From a checkpoint of a small transformer trained on Wikipedia.
Size: width 192, vocabulary 2748.
Each number is 200 + 30 x the weight over its row's rms, rounded and kept within 0 to 999. Layers, rows and columns count from 0. The size before them is the row's rms in percent of the matrix's.

# layer 7 MLP down (transposed), 768x192, rms 0.115, rows 395-403, columns 0-191
105,164,155,182,152,204,216,248,222,158,198,191,195,224,145,186,228,118,184,187,183,162,211,197,231,228,183,219,164,220,194,212,169,157,271,211,221,261,225,174,205,210,189,175,146,192,236,245,156,147,207,175,181,234,181,243,258,182,214,195,194,191,202,185,225,198,178,236,201,150,193,188,197,199,199,206,216,158,225,221,207,190,215,189,216,175,239,190,269,241,215,184,203,203,255,219,162,163,191,208,183,224,213,198,185,163,189,217,219,211,201,200,248,158,185,236,174,156,194,196,251,198,217,167,186,223,199,226,195,169,186,168,155,223,208,248,173,202,280,173,227,225,232,208,204,220,171,230,188,138,250,242,225,198,160,164,184,205,195,215,245,236,205,181,258,230,174,201,152,192,220,153,185,212,164,184,238,211,228,140,174,234,239,175,272,231,194,201,200,216,182,152,156
096,230,152,164,246,198,206,223,210,243,214,214,161,225,224,165,220,233,260,206,236,174,200,162,149,221,192,188,213,216,200,173,224,149,216,172,184,205,208,243,186,207,248,217,185,177,183,272,225,269,188,182,206,213,164,163,198,154,217,129,199,242,151,212,201,185,221,190,222,195,171,159,273,238,207,213,214,215,241,187,205,188,215,235,158,191,232,169,200,186,110,261,189,208,138,174,202,161,183,161,218,174,191,195,178,175,235,170,234,184,244,193,195,227,199,184,157,227,190,174,225,199,216,202,217,240,227,181,198,206,177,166,191,229,190,182,195,227,158,228,128,195,194,190,157,233,225,228,187,232,109,227,218,163,201,196,174,223,195,200,228,234,226,172,184,199,254,207,217,203,201,159,194,208,257,185,158,180,180,145,201,203,162,188,235,190,217,231,231,244,202,239,207
092,203,150,197,161,220,196,232,199,201,248,140,205,201,192,219,161,211,230,195,188,178,211,248,186,177,171,219,265,252,223,193,185,179,191,172,188,170,202,202,209,195,199,198,185,182,203,183,195,164,179,178,236,247,199,214,227,198,201,210,221,202,170,208,144,220,269,269,216,163,171,168,148,205,149,165,191,180,213,209,182,233,173,208,205,192,185,165,188,177,181,206,207,183,247,203,243,127,213,215,213,190,193,146,225,197,168,195,205,214,208,249,254,174,243,144,189,175,191,231,264,203,203,157,161,247,193,184,176,234,209,219,197,186,222,176,231,251,234,208,233,274,225,232,222,256,196,165,231,266,147,153,176,191,251,196,226,213,207,193,194,164,193,180,170,137,175,191,229,164,226,191,189,197,194,180,176,233,272,171,230,206,223,184,184,205,224,257,200,147,157,218,155
109,199,156,230,143,189,189,214,186,185,188,205,226,226,212,198,185,186,248,220,206,181,197,144,237,230,211,217,216,226,142,178,177,150,188,242,217,170,170,163,246,171,173,190,212,207,229,239,241,181,223,195,152,159,180,195,155,238,135,193,208,222,213,233,226,162,253,187,221,196,245,157,159,194,167,210,203,201,257,148,210,185,190,219,280,195,224,239,238,199,185,188,158,192,150,176,220,171,183,209,175,195,188,255,196,183,264,246,182,250,199,226,190,222,216,206,188,202,198,194,196,240,212,203,186,168,228,187,180,261,180,166,205,203,180,175,173,174,226,213,182,223,223,216,190,158,194,244,174,241,205,197,210,183,241,179,202,153,196,151,220,215,229,237,184,221,173,252,150,263,127,209,211,207,213,181,206,213,184,225,140,223,102,172,189,181,198,223,202,219,201,227,251
101,196,193,236,217,173,191,247,232,211,193,189,237,269,210,230,179,246,211,175,201,176,256,212,187,237,165,215,223,232,258,226,196,191,196,203,243,168,176,226,225,225,175,238,230,243,151,190,172,170,226,232,176,223,255,191,178,203,202,192,233,191,232,161,199,197,174,171,202,185,181,178,192,146,224,194,175,226,166,208,180,176,220,148,208,180,166,225,224,213,210,176,174,227,223,172,227,178,246,165,144,208,214,176,221,170,204,180,206,264,146,223,266,154,223,188,197,240,280,179,254,213,189,180,220,143,191,188,189,233,184,234,201,171,196,241,155,166,148,166,220,183,187,205,141,174,223,158,247,172,209,187,231,207,198,208,221,241,198,228,197,200,209,224,205,189,175,160,155,255,168,161,181,168,224,140,213,229,167,197,229,133,187,190,226,208,194,159,200,236,233,182,141
093,207,221,198,156,215,170,215,205,142,203,206,216,242,159,232,210,162,165,217,201,245,252,176,169,141,241,143,170,194,205,219,205,206,169,252,171,211,202,216,224,217,200,158,199,162,153,231,241,154,179,214,250,207,282,130,222,172,185,152,165,205,157,236,187,221,199,170,164,248,188,223,176,222,207,238,220,173,171,236,241,204,189,263,184,216,237,216,186,187,185,210,181,215,158,151,211,210,197,274,226,230,220,193,205,221,116,223,222,262,240,189,146,170,173,193,192,217,209,187,252,202,192,224,198,230,217,203,185,206,220,211,199,214,200,173,219,136,224,174,219,180,182,162,188,212,211,233,170,229,150,180,188,217,201,285,185,200,223,158,159,224,206,179,221,185,192,201,214,196,213,188,231,230,225,207,175,163,179,176,181,200,197,222,197,213,267,162,190,153,176,195,223
101,192,209,194,253,279,185,207,190,145,188,224,219,188,232,180,198,244,216,231,173,211,186,261,198,167,171,215,221,232,164,163,157,252,183,213,252,149,184,195,231,218,136,155,194,190,248,248,193,199,188,256,209,206,185,248,192,190,167,164,224,201,219,198,210,189,197,199,223,124,176,220,230,267,199,199,224,195,253,168,205,188,222,210,214,220,193,232,134,166,207,186,217,226,170,199,203,220,213,191,192,204,213,239,182,198,215,161,179,279,154,182,214,240,201,168,170,159,200,204,196,239,166,151,181,178,197,186,180,183,183,164,218,185,222,233,192,210,208,182,211,211,211,180,172,189,274,170,255,144,188,237,200,233,245,156,228,214,156,199,220,192,100,195,227,144,183,233,153,191,213,196,209,160,204,189,212,230,185,178,137,184,199,191,212,194,194,230,226,225,212,220,225
090,193,204,156,183,181,212,266,207,193,217,232,183,165,208,188,213,210,238,228,249,240,197,197,171,185,196,226,199,139,203,235,251,154,207,202,227,184,168,222,181,241,207,228,213,167,179,215,162,212,204,126,159,235,226,151,178,164,169,213,205,238,180,204,187,209,184,260,227,235,248,160,175,245,204,174,198,150,187,208,178,161,257,183,280,186,177,191,206,168,151,186,229,239,216,191,222,208,229,211,207,248,194,201,130,204,159,203,191,194,143,235,199,152,209,214,217,206,170,217,201,219,221,208,183,202,198,203,207,194,262,167,180,191,229,210,191,200,206,154,227,111,229,194,209,195,172,265,215,211,215,147,232,217,207,227,170,204,184,222,185,183,184,233,169,215,186,159,217,195,165,188,179,226,232,226,154,172,183,246,268,178,165,296,195,219,192,167,186,205,161,194,192
091,166,217,219,193,220,232,225,223,177,194,181,181,206,184,237,135,159,212,217,223,211,256,151,231,153,195,249,229,126,111,162,155,138,208,190,192,168,193,238,218,186,202,157,208,222,173,207,155,249,206,171,214,209,194,205,219,182,187,150,201,230,180,179,194,197,198,222,196,193,167,177,215,224,205,208,222,195,230,194,235,173,219,211,251,180,241,171,206,235,194,241,186,195,198,175,206,266,154,209,183,215,217,176,225,198,242,223,215,252,244,177,175,206,181,121,149,196,255,181,213,176,200,158,171,208,167,242,215,237,189,138,220,242,193,222,233,207,198,195,138,211,247,201,164,209,219,167,219,185,232,183,197,269,188,228,218,174,161,226,179,160,244,162,213,251,200,238,239,183,200,245,249,176,173,168,219,133,188,219,218,202,196,199,182,215,209,193,180,201,245,207,202
# layer 7 MLP up, 768x192, rms 0.232, rows 396-403, columns 0-191
102,149,204,220,172,178,155,219,212,169,213,203,273,214,139,264,207,191,240,174,217,168,195,211,173,212,168,201,210,190,239,236,201,180,176,182,218,144,200,201,186,175,246,215,240,196,219,150,223,213,196,235,238,150,176,208,208,206,210,235,208,197,233,235,168,189,228,179,208,200,234,172,218,190,193,202,224,189,184,167,208,182,178,158,233,193,194,253,136,262,229,186,140,213,174,229,219,201,206,176,212,212,168,157,150,156,134,234,165,214,235,160,185,245,182,235,215,164,170,213,211,278,186,192,237,183,188,204,190,186,211,256,189,145,239,204,136,180,186,233,233,221,171,225,249,192,170,203,212,178,210,179,184,266,166,159,240,179,172,244,225,143,196,260,257,151,212,189,208,195,200,238,220,222,191,185,215,213,186,202,217,185,235,200,174,195,177,222,234,222,248,232,209
097,165,175,244,197,245,186,98,183,157,204,201,239,222,174,227,204,199,194,249,253,201,154,218,200,231,171,211,182,151,187,193,176,251,187,211,139,171,185,194,181,224,166,249,168,173,172,192,231,207,219,170,173,206,220,175,193,194,208,202,265,183,183,148,202,200,207,242,178,216,223,160,220,209,219,155,187,164,206,212,253,220,249,247,150,154,172,218,199,240,253,146,233,197,219,245,234,194,159,217,206,229,123,202,194,197,192,278,250,217,189,212,222,139,223,229,176,210,155,188,189,211,214,194,211,189,157,203,220,244,197,239,188,217,118,174,194,186,191,268,179,199,237,229,188,184,181,238,200,191,182,207,203,190,200,176,164,234,243,144,208,214,192,191,227,181,193,180,213,151,216,206,186,208,187,145,260,220,201,184,242,210,209,218,173,226,195,202,214,196,203,178,195
105,221,193,174,203,189,200,217,197,170,198,138,192,220,157,212,241,174,140,258,139,228,237,256,195,251,184,199,166,200,210,202,232,188,182,156,208,246,198,231,198,229,157,226,154,196,193,289,156,222,208,188,161,184,205,184,191,160,227,202,210,163,187,191,184,190,171,191,202,181,210,206,197,173,184,283,217,147,204,217,216,161,208,192,247,182,216,215,211,201,222,176,170,191,150,205,167,181,237,170,202,182,256,278,184,166,214,198,225,234,180,202,147,235,228,237,239,209,240,171,152,213,155,153,203,245,228,197,234,198,177,200,213,183,170,220,186,192,216,208,211,264,145,224,205,174,223,210,223,195,163,222,234,223,203,193,227,195,234,250,245,153,198,166,216,213,168,195,180,196,196,142,183,228,171,215,194,197,170,226,159,226,164,247,226,215,210,188,178,144,147,252,224
102,230,229,209,281,240,198,210,210,198,176,142,238,160,191,241,152,168,180,188,206,173,216,213,240,173,208,201,220,210,193,148,161,200,200,220,168,165,165,179,273,223,188,229,214,265,187,230,223,204,193,188,223,228,211,206,180,166,208,168,163,190,197,177,138,203,200,173,224,177,167,208,191,193,260,204,169,175,157,227,230,186,221,212,194,190,196,249,177,164,163,197,256,149,178,261,175,197,206,173,216,177,168,240,185,194,203,272,226,188,268,197,192,161,267,206,200,194,211,177,193,214,243,169,255,234,200,151,208,244,190,162,215,192,200,200,233,203,207,199,170,244,225,194,183,262,196,135,249,220,139,232,207,171,191,160,192,207,181,156,191,154,203,191,168,161,198,200,212,160,187,213,241,187,210,179,249,178,223,226,175,160,204,188,224,265,217,203,217,181,240,169,178
099,158,220,198,176,215,222,199,216,193,226,182,261,250,135,188,159,144,179,235,178,271,168,156,119,214,192,182,205,125,143,215,205,143,143,215,201,223,227,172,232,234,223,210,208,200,243,234,200,216,225,209,170,198,238,168,157,192,225,218,171,199,267,287,176,219,191,223,192,265,220,192,215,174,207,217,159,150,211,203,192,191,235,231,202,177,149,195,195,170,182,192,226,206,168,210,196,195,147,245,203,162,187,212,206,189,255,235,183,260,193,228,197,207,174,196,204,215,225,216,187,235,230,204,237,190,222,201,178,192,202,224,186,179,203,234,148,186,242,211,184,180,202,177,157,244,179,184,206,142,187,214,196,210,214,268,180,196,221,191,179,235,234,191,238,178,190,234,224,194,203,178,243,185,237,238,162,141,217,236,186,170,206,206,144,223,201,214,189,198,222,187,155
097,212,275,247,211,183,249,214,163,223,209,206,206,200,204,142,222,186,239,153,216,243,172,190,224,237,225,193,215,140,197,195,245,191,234,188,176,231,232,226,131,210,231,204,262,210,206,129,166,199,164,153,170,220,175,197,216,167,152,193,136,207,217,220,242,201,240,196,206,164,142,216,180,220,199,287,172,213,182,180,185,184,204,170,208,176,248,175,212,214,156,216,197,165,190,192,210,226,204,208,230,225,191,189,199,154,197,219,188,169,203,242,223,194,205,230,214,200,249,227,186,155,186,223,170,184,193,238,249,177,212,218,187,150,217,154,177,172,178,233,154,198,162,195,217,222,187,215,144,212,214,163,163,199,200,184,183,143,204,191,193,173,262,233,184,198,200,165,237,217,275,219,169,213,233,139,262,224,225,197,210,200,189,225,158,156,229,238,206,214,198,182,168
091,168,231,163,186,241,188,192,184,210,238,221,215,187,156,216,272,229,187,236,241,170,212,218,207,207,176,182,142,230,163,232,228,252,225,227,181,261,139,196,194,207,279,215,163,132,182,170,185,168,221,236,232,193,205,231,158,198,178,250,193,195,169,242,218,173,166,180,238,188,242,224,240,165,215,253,185,203,235,201,197,212,210,195,146,224,200,172,195,225,194,155,179,173,212,170,209,241,195,217,182,247,200,161,213,200,199,184,169,158,199,177,148,247,245,197,235,231,220,196,207,201,188,238,237,179,164,225,175,198,154,165,211,211,198,239,188,252,208,227,220,184,221,190,167,177,167,169,186,223,194,184,241,237,223,220,198,172,299,214,203,213,218,173,200,190,172,186,235,152,188,198,122,199,177,193,212,152,237,221,165,185,218,200,146,174,191,157,155,188,220,209,179
090,160,187,192,263,157,235,172,165,195,223,198,202,212,189,202,199,202,175,187,177,201,179,230,189,182,167,185,228,209,206,216,230,225,225,284,190,205,184,242,184,189,170,194,177,215,210,159,190,196,185,248,198,167,156,204,243,192,187,296,168,194,213,151,207,167,186,225,176,231,201,213,171,237,219,192,130,241,175,189,231,158,184,144,191,205,202,214,251,170,175,204,164,206,214,218,145,194,224,234,157,157,178,195,203,228,198,213,236,151,204,171,268,179,200,225,218,212,228,249,163,218,222,187,275,225,237,216,260,197,231,167,274,195,230,205,187,179,202,205,207,264,163,196,221,198,163,198,187,193,227,227,138,232,180,218,230,232,205,173,176,189,188,201,181,165,172,175,176,197,160,212,140,235,184,254,176,243,203,203,181,200,247,188,165,215,204,180,246,261,153,177,198